Weights of a small transformer language model: 8 heads of 64 (1 for keys and values), 32.3M parameters.
Each number is 128 + 32 x the weight over the matrix's rms, rounded and kept within 0 to 255. Layers, rows and columns count from 0. Numbers have three digits each.

# layer 6 MLP up, 1344x512, rms 0.0856, rows 353-369, columns 128-255
127151144138131136185087083156096164131140119156115086141113110095117144120111114122196124160141093153088129126108153108095146080103170056068157108140107134074200171164082145174192170156084191134140110128098087058142132132126143179178182160145129167139133151111151124141165156073147138147100176146147162169137115128128115146187168150154089128149187131163108164128127073056128074192180
173177129141108121100125076133136143179125113146152122180119125202117121104126146108137157121110131155174116182100116122103205116125117115129159115088194114048122130071130135136140115148161148133144148121160106022105133142134173172087139100104103125111127106121192095127092120097121119072116072203136135143113187127125166161095093144119124107139137082147144113167175173138121134096115
112089102088150134098123130151141183110174148128153130192191118108103138153182130124098145101107109093181090150165154181133167141116063139138145131114140154116141145175128175132115090184122135089103181138167107195167173097169179096142139104153127142187136090147162125151117146101177150106114150133108158182147081132139171041134087119121238148109113102103107143166187102172107161101178
195135089119114139136084126109119141134113157133109162106088190152165192115085144155151132102157137178117166114152095172155104122128111120153162108198085128146124140103129096116094160134064130158077155112143133045138063160085135127090078128078096139073175113137141123185114132159166135134097163178081114140149126157108169066126150121116090083160161159102122163109150149177102114093119
056127154160105123166130112108116098119099149113151132100103148130198161165070134116103161134131090140097144066093143149105167152110153110087112084147107144083085146086126148096117107108155111113140163218143142065117131098133096120043120128162120082130196099123104089171079167141113163112128214136121128131106098122158175144105171117158124136086136065101187078140196151138125158091154
176111143080157172131128144090105112106139120125167148139127068122166147149178108109106136060211122186127144084125114149070178151145081150133171174176137117108143124118135144179117146141160127096117156158092121183132075224128130086152086127161143157114125140137119139087183109127157178147118143123172101091096148116145091167089115133132134098083111097148084130153138142106159085132142
181141090135058147110161126117160067138123118099121171103132155101107128051154184138146106150113124123119135115108118104128152101086171161224123070106113158172138112143166121135166120147141125088165147178210109121103200146125065140148092077032157133057134184122159158085150112107105075151129106156098126135104111145072092181174118144122167127133175163184143156131136112148165144164110
129195145143156210148081151094117156145145071126120178056112090154156159171090079143127177192138221112116142158074078118128150128101124135086158154076144067174106109060112119193074153067120138133103081162086197109199169138114099096073109139134155067076143149057106128096093122240150111098061158156123124185117123120110122100167105105121146089168140082095121133144099161167107132083091
076140126114160081120139151118075133139081088109134112152125084171112100120110146184178081148092112137086198133123155121097150091092119088113158179157095156151087136177119142142110082142096083116069168099125116172106084140089075127207127113084139175158153102091124121164131156080135119176112121216123134105107100151126156170054176167091176086121153127170150148139103125118128144138133
150220239133141172150143129140155140157091143114083179172105168142106126125146117061126083102140104133099128150165160116158133118179123077159143110154105095086119138192169093171147144147130101106079108085095127105089140101097085126151100100151156078113176163152121129143141122127099114155162144103126140159102161130117103138134102179096107153105113084116130208130146084143132147146118
163140166139088139204170106122151094116135104109149109127104130071055121106098111146105074138122179150126111096148135144127182132192109156158106088092188132175148107115137153151157149139128104173087159085136083123158143149168092112145164099103190089185149131150095168138102154155122111115147081170108046150123145123166155093068157176115090076191189146158121109178085119178109111121191
081125064120144107166112150064160033098160105122134159128143119100112127147101088185125163117066170166141165141084156132060159167158119212162156145136084136156146152129184153087100134151140113123160086160112169114091155173105186127089170119190125163076095167131152089142091137109141186150110098128154144085101062127121114111077118158107086150133181138106100159150105110081150088141117
142176097140104130211126162152126126160143158106142113151119197157168090130107067191140116159074108057141083072129108104173119146133109098186155118140129089152120187099115069100157177100083121163136116153120136102139044085148155162149207134028096112110145125129150089089118163143142114146052107170152124146192088141056128196081127113133165083129172107131138133090139104157124090125119
114067144169128052152157158181167148143128101131081149131127125112153134171141140155161124118202133088154111077140138201164080109103150088145096092115103094090177152122154112163136095178083106133192038063160106107076119097128130100110175134107141128130089139109148123132076116142068039177151161171097110131168107137118175137111143089104143067141074176121121163107118125139108129091096
160128139137168092186151091080185167113113144139157147107080135173072149108159119106157128172158101108164175163158110080036145113099177108063147140141099111133062162150076179169115169137116106133131182122144115119109125172187152101147077101138117104096125082103090117165098110075138066089086092166132152083152131152127135141147114119145114161147143155108120108181060119146104101158122
116120107107168133165117107159088133150138140094154142146164153082126070112156117059148122119108170149109100135154105160105141039121176080071212096094092103167130161151132127163138161116132151168070089109060060070147151109130125131128089160100139143156159164134100129146144178109127113126104116133123062118103113140115101078092150199087105134104138076124078049117117152093102107098131
170124075129138117084127110094113162133098160090139164083153104109140103163135132165128033102129149118157194146142125111167085159105145137155146080146096116167163109096083116135137148067170120091227098141153046130151130167116141169149123117135135129115104116138164107128123156127149128165101113117126110119096167111148174102136118098107128176107122101123102111130171134164088176165151
# layer 6 MLP down (transposed), 1344x512, rms 0.0527, rows 353-369, columns 128-255
173129110060128166145108124166158162142084115145146106118164092150152141132119175141084111063077107088097175115103151149122093138108156117082143140142160120143178112117037114173089103075151104174156153178077109121151181155054134153128116093164143086115152161163131107121169130165195109141145173147139112142110118108143144109132125144091177126139181129060144103092156107100193107144159
149126090155125142171126107061146151124200151129113147135136096100115096130155134136078111133121129134128100149137108161140144129173205139172134134114103116156142115133113098102142143113146165141152141169073101138127124179075216175158078099159134136126138063067159162104100100155098156074129138097117162180124088128133097084137148048175175104133094109135131152100162140159101075095161
148092152118145058116121183108184188119129127144166134155155136080177105072159128101131108137059149128124158100112177133114138141136108115139179177168152164156152124116077127192145089135050179079095140107069153145168121101107167034185142082095111178177151093132134129171163117093127191129079173084126168114110090083108119133145154154147131217165134115066149099165118188123125197156098
123122134174122154132145077189102081071170074145130091123177112179114132125162146101081131129132121064129156080079102096153164084084119106123076134133181116164133121152150132110175150110161138135186145122137122188144160154140091117139115125152111115202111145062166099128154121160168131107121108105056181135116113115171118160114096126168132071073109101124131153135106103091068078153113
129134097139169030149111103137119176171118151100147150103135177144083134091102173100144119130166198118132148126090136194140150135087112175160093153172140184136160143114103154124112108184084083131130123118145132155151198121102102113141153172124109144146129111098078162160142152137128123110117136147240119133149180141103136123097122144113130100121105149117191128119126148178133172164139
119162157094164065146117115087122111096209128099143072120110112134137154112110180117134151131079156151106123105108089153138136130097122121125144115153144118166141110125119094103145104084159144089097169183140131102159109151109157120160158115153102167106108113115092158156092136131174133091101111081158126137085127122146081099129116125098117101081223085098132114162128123082139071131129
068178098105096090115138092063087105078149152159093075084114187154194143148122152126114135155109140130143125087116093071136138130161113087115085105097166171169146228145125110166156098100190072086141115181122125161148079132106156108115119057107125133163115091083139124071125136136135122162185133116119108113070116119155061127153149154173122174085133134099131179090174143145135129151166
121100056171141179147124185128118111116104127156104092172140126118120122155153167140116088060119079082111141122125172097091139133181092141140128086176095154079069105172130113119105109131127102152090118099145115144134096094133125139142158153088157097176134157178140120137117147117112145153125084130114164089130119145104099117094135082180128127128127133115076164133067096093131132168069
082042125125126130107191123109150153173131161086133121126145096159116126074097180100159109106176171180106113103076134151115134122140170143064128101080123102065060068162151116145128089117093104082090139138168163131073151080127171116154085072094164118124117116165163111078078172097111160119134188135104169095127221109099103141092151156061115156137067138202105135144059110148114102145101
153138089193176156191125158126140151132112099120126056096156167130050107204173146067192122128148055180133162140137115127083142173117111144103130107111127091103114124153168102125144166083149077122105153120109074123157141114121138220068163128120126152160097143131144122128166094129157146100126141083109133090090130133073086104088075104083075124138176153086125092157092099107123091163120
157090119119111188145167041187172058076125082106143062137101095140174166095100109159169137137109078151070076154148131141180121151121138070147079132139092175061124106110090156139141124087165172184168107110154145126181134111172083107093196149077152146114166136163078155129091135150116119135183141119186099130099123166120132130112162124088101132140169047153142169082085157106069157163097
100136135147106152057111126112101157156113132100153129097108122122171109111110185118151152125122136105162155205111156119106103119147148130170138102107157117150147164105122120096052143121131106089133143135183117081169166169133177098091123124191095132093152141174131126078138119105164114066088140140135112085136088056137189120049155136099104119113070127116136175148054104184110139150124
069147136135080097130104095168192081111073176077110116108121126105157154183116100107194068116115143097096154091080064089097160126134105120188089102177138125128112130184151117145126101106128091137121167138118073115134142075180123122157191171137124100150101084133086113145163171097118101129118145209121117134082199105084120194149130130135147093085137125071048149153149114153094102161151
106110124094122114108149134136146132166090124102162109126111156132138103070139088132131141136151141144122099083129070193117162145140127166155107098164148185162068098127109194141099121074118170136134139086197138101092126151167069099142143093132168129122164150169086159105121136192115158110071140139067133101187097135155184150092099106172184102133092149153113114100147128114100147145125
146143098120137118156142080115077147172116121167103152144131151152074153108095100127171075190119130081082130085089073165116093097144125151152133142095217151115114153052154101105082149084158172109178205096113119159164196119135101131116106163141168147117187128130098078148150175099123072100120116136112148109132075176109089122201100174142136076106153173123118129115116100146164120165125
088152115126168151175133102165130111095069149165118147136169186077122169191074142142127133143152145047143127123141153129155162123117139155141197113116127093139065172134095096120146143104145188119083092135172124091058138130057156068170105147110163099123124155137131159139122182095107106175161162156110155109134104132100099122132180127115140093181150130119143139179151108134136125183172
109171124167101184156158130145127187136146129158072127150156159107181133137111153134122125139166075131187117095133140166135094125096083131120129110162104140129120086069119118106161087199108111187167078063158157081085156129084096123166088136165121080174064175155146116197099174095081091164176081132145115140055040143151173151127115110105129134140087133092077087092130107132131132172141
# layer 6 MLP gate, 1344x512, rms 0.079, rows 354-370, columns 128-255
172151057174088159118147085135074150130132138121137145150151152167152129075122099124098045145120128123125147116109089159130148160090099127138155093103132103131130173093116138108162171113128100133111103088122115101130136063085189202133097117147159108118093152131151134128111077160110087078137157150148131109120097171103163123060162117136140131109071173089189141128155144126083107145142
055096086114178080113088129145197138101100154112188142101155142139138128085125106137171095196108119154159124127179158149123140145174163114110143059165114147157052099167160145105161095159172146116121152139170156183122060159113111183147134071113154132153116125129147142176113125127100086164121129106124136138175086124177142132116167143104147091126144120153125134173193126120118126120125
134169174174156126131121153128166180135132139140106139110137117104083079074116125161081100104081158128131175167079077127134129147172086072158139161137152081118125119148122153129125063140048106119185079147128112215113159075128118146138186114145140130112116099121087123158070099092135141145131175135124164110073157057093111130092091041076161186147151043091082157151179121102103129131176
201124155170148169157135148144136130112090123093125165130119046141129121145057055117171132120086108112163095172187168099106062119095069193170132149104114087104136123159128144147152132115069054166142101083157153131195088102157183152183096202053184106095099147174109166104123119112075087149091129157078139099173129172166127084155138125076093092185116139147114135130076061084147091164163
179151101103129111139177140142114196122104113143127156144162121138091145083065083109133153118090128125104138124158118089109160121119049178105087123117118118148113140080159129141164126144081078114178112053104101144076179216086079176163163171125169122116165123110184137166090155177095123162085075127118162123161197142104124196114146092117119126131083145090117096189148131134104167156148
171116120106143201141149125166123158172115146141147066163189121122213131149115122159093066115133094127129131129113149162127080149162185129039110194161109133103096088129121130122106093130075133136116089120154136125123188103122172138120117177098079102179162125144149150180137161139125133141127142118121094121160161084159142120111163118089123092155114051082136123105171140137147106087102
177144139153145124077119081147139125102112117105138172135141126131111109174126146139076169160155144120131170127149095125136123130124168126151102137098156028181107125140126073165102109194160162113130115096114145113157201169127193072114056198139114121106163086131070132106093154135101084123112162143109154152100096136160162087112123092116134123093136070115120172084132149151131156087104
138074136102174172076142102142098174136121075070095136105089051049181106160150111101059080117121141171105153125113150140167176105149136099105083116155069166079070173161155148125137137099047174147115184165088111187170086181103148038179163118104125145090152153129137180120136104154055138163094137096126117093097092121092159135085153185100167053090115184109160118112172102157105105099099
072138168079149177118122070177120110126094138113126184095138160079149148128112117078161094156096106163155084120083188130209128115087114106126144149093216113148165134110121091109064099123096196125110162093147115153151157156088115112149117130092057155149096175038159184123152163151160127095132148098098140101094090078121135143107117138126138169107090120099057141105104141046087115101172
162085187125059097128093088141104090127158114113113078137173152054167124079081134114078139138090157099125105132135161105146109108120080102082088053110116156114090186127100196109113160089124149132169149120082134157176154156091138162121124182128109128142055147149140115127105100090146117119155101159124088167152058151086110126112119150204077112160170145084061150133101173179161181151171
167163148139183141123093136117127130120158135136123131174115109168113133108065081108109159154106111112135072131065091172177089105092105115091097097093116175084091151128154157121156187147092094161164118153158085164094131121109064143135135114122116145137108185106103144168109124116072112134097127099063089150101159149086094098116099134136130148175195155097118172149169086108127143052136
119133116127113126135142122104162112059136140088100180133090115112092096060143156139086100073119106131075176195101146135153116109092150155162170118078049138111131037160153186081078085095132137138134081114159148174153174144131146144164107113185126162140141155179148124119130158144064144159161186106129113107072177110122146105112103158164118146072185113055115136145143136080177118170189
171072128177142156165152114115159095092093104061148146161135130121176157148157122167060158100156134126107114055176212145159185147174116116124124099137082167109095178089120115132142131153120182078163031106139153117103199093170133089125122118104115156044177101104151137041110088140108013149047158140098134146206157114138138118093132072150110116117077124116147116102127118156100201122129
132107102097132192092128167120127177185083157082133131100134157175177194107127112106086147067101148183139214125131130171162112150193186085173095144136104127132119144129055119098124188104149141086121061137141188105100079143147161133153123157084124149132180131081097059053202083109145087153140125078074123114100071132146102138129148137106174155121027064151147110110085138137103115146113
136132161106138131154149205125156168142100103147112155135099177127099108116151043083158139060090151139126105119131088165140115111094122129165164071120114120082159128197137137125117123159105192072140162107119181144120118162161162083108148171134197175170138096129133136146156144165165109129172123088157125160111118156126115118113147153137070101110137143190138108123099139126167085113094
118090135137167131074118130161108056139154107140065159138146138109135101149084077160135124115139108152184101135185093094137120156134123126122133137154138097115098084179175066128138074116158138156175155132137157120074074137166111121182170098126089095160046109142168144097169104127102174113128104157173142112122115065168165141127128125144187139167131110114148155118159138116142115134102
087111135115152048171114090129179173106126144121077108107087179134128093086145110157158136093152094150122161137099115057136125123155147186173136183159135103148073120136154090143147190076134104136085115144115092153191142227091125100125090131094135177127069161170084131136105131183164157191091125140157121139146078101111138096129185144078151170163158144116176124120107133114171107173157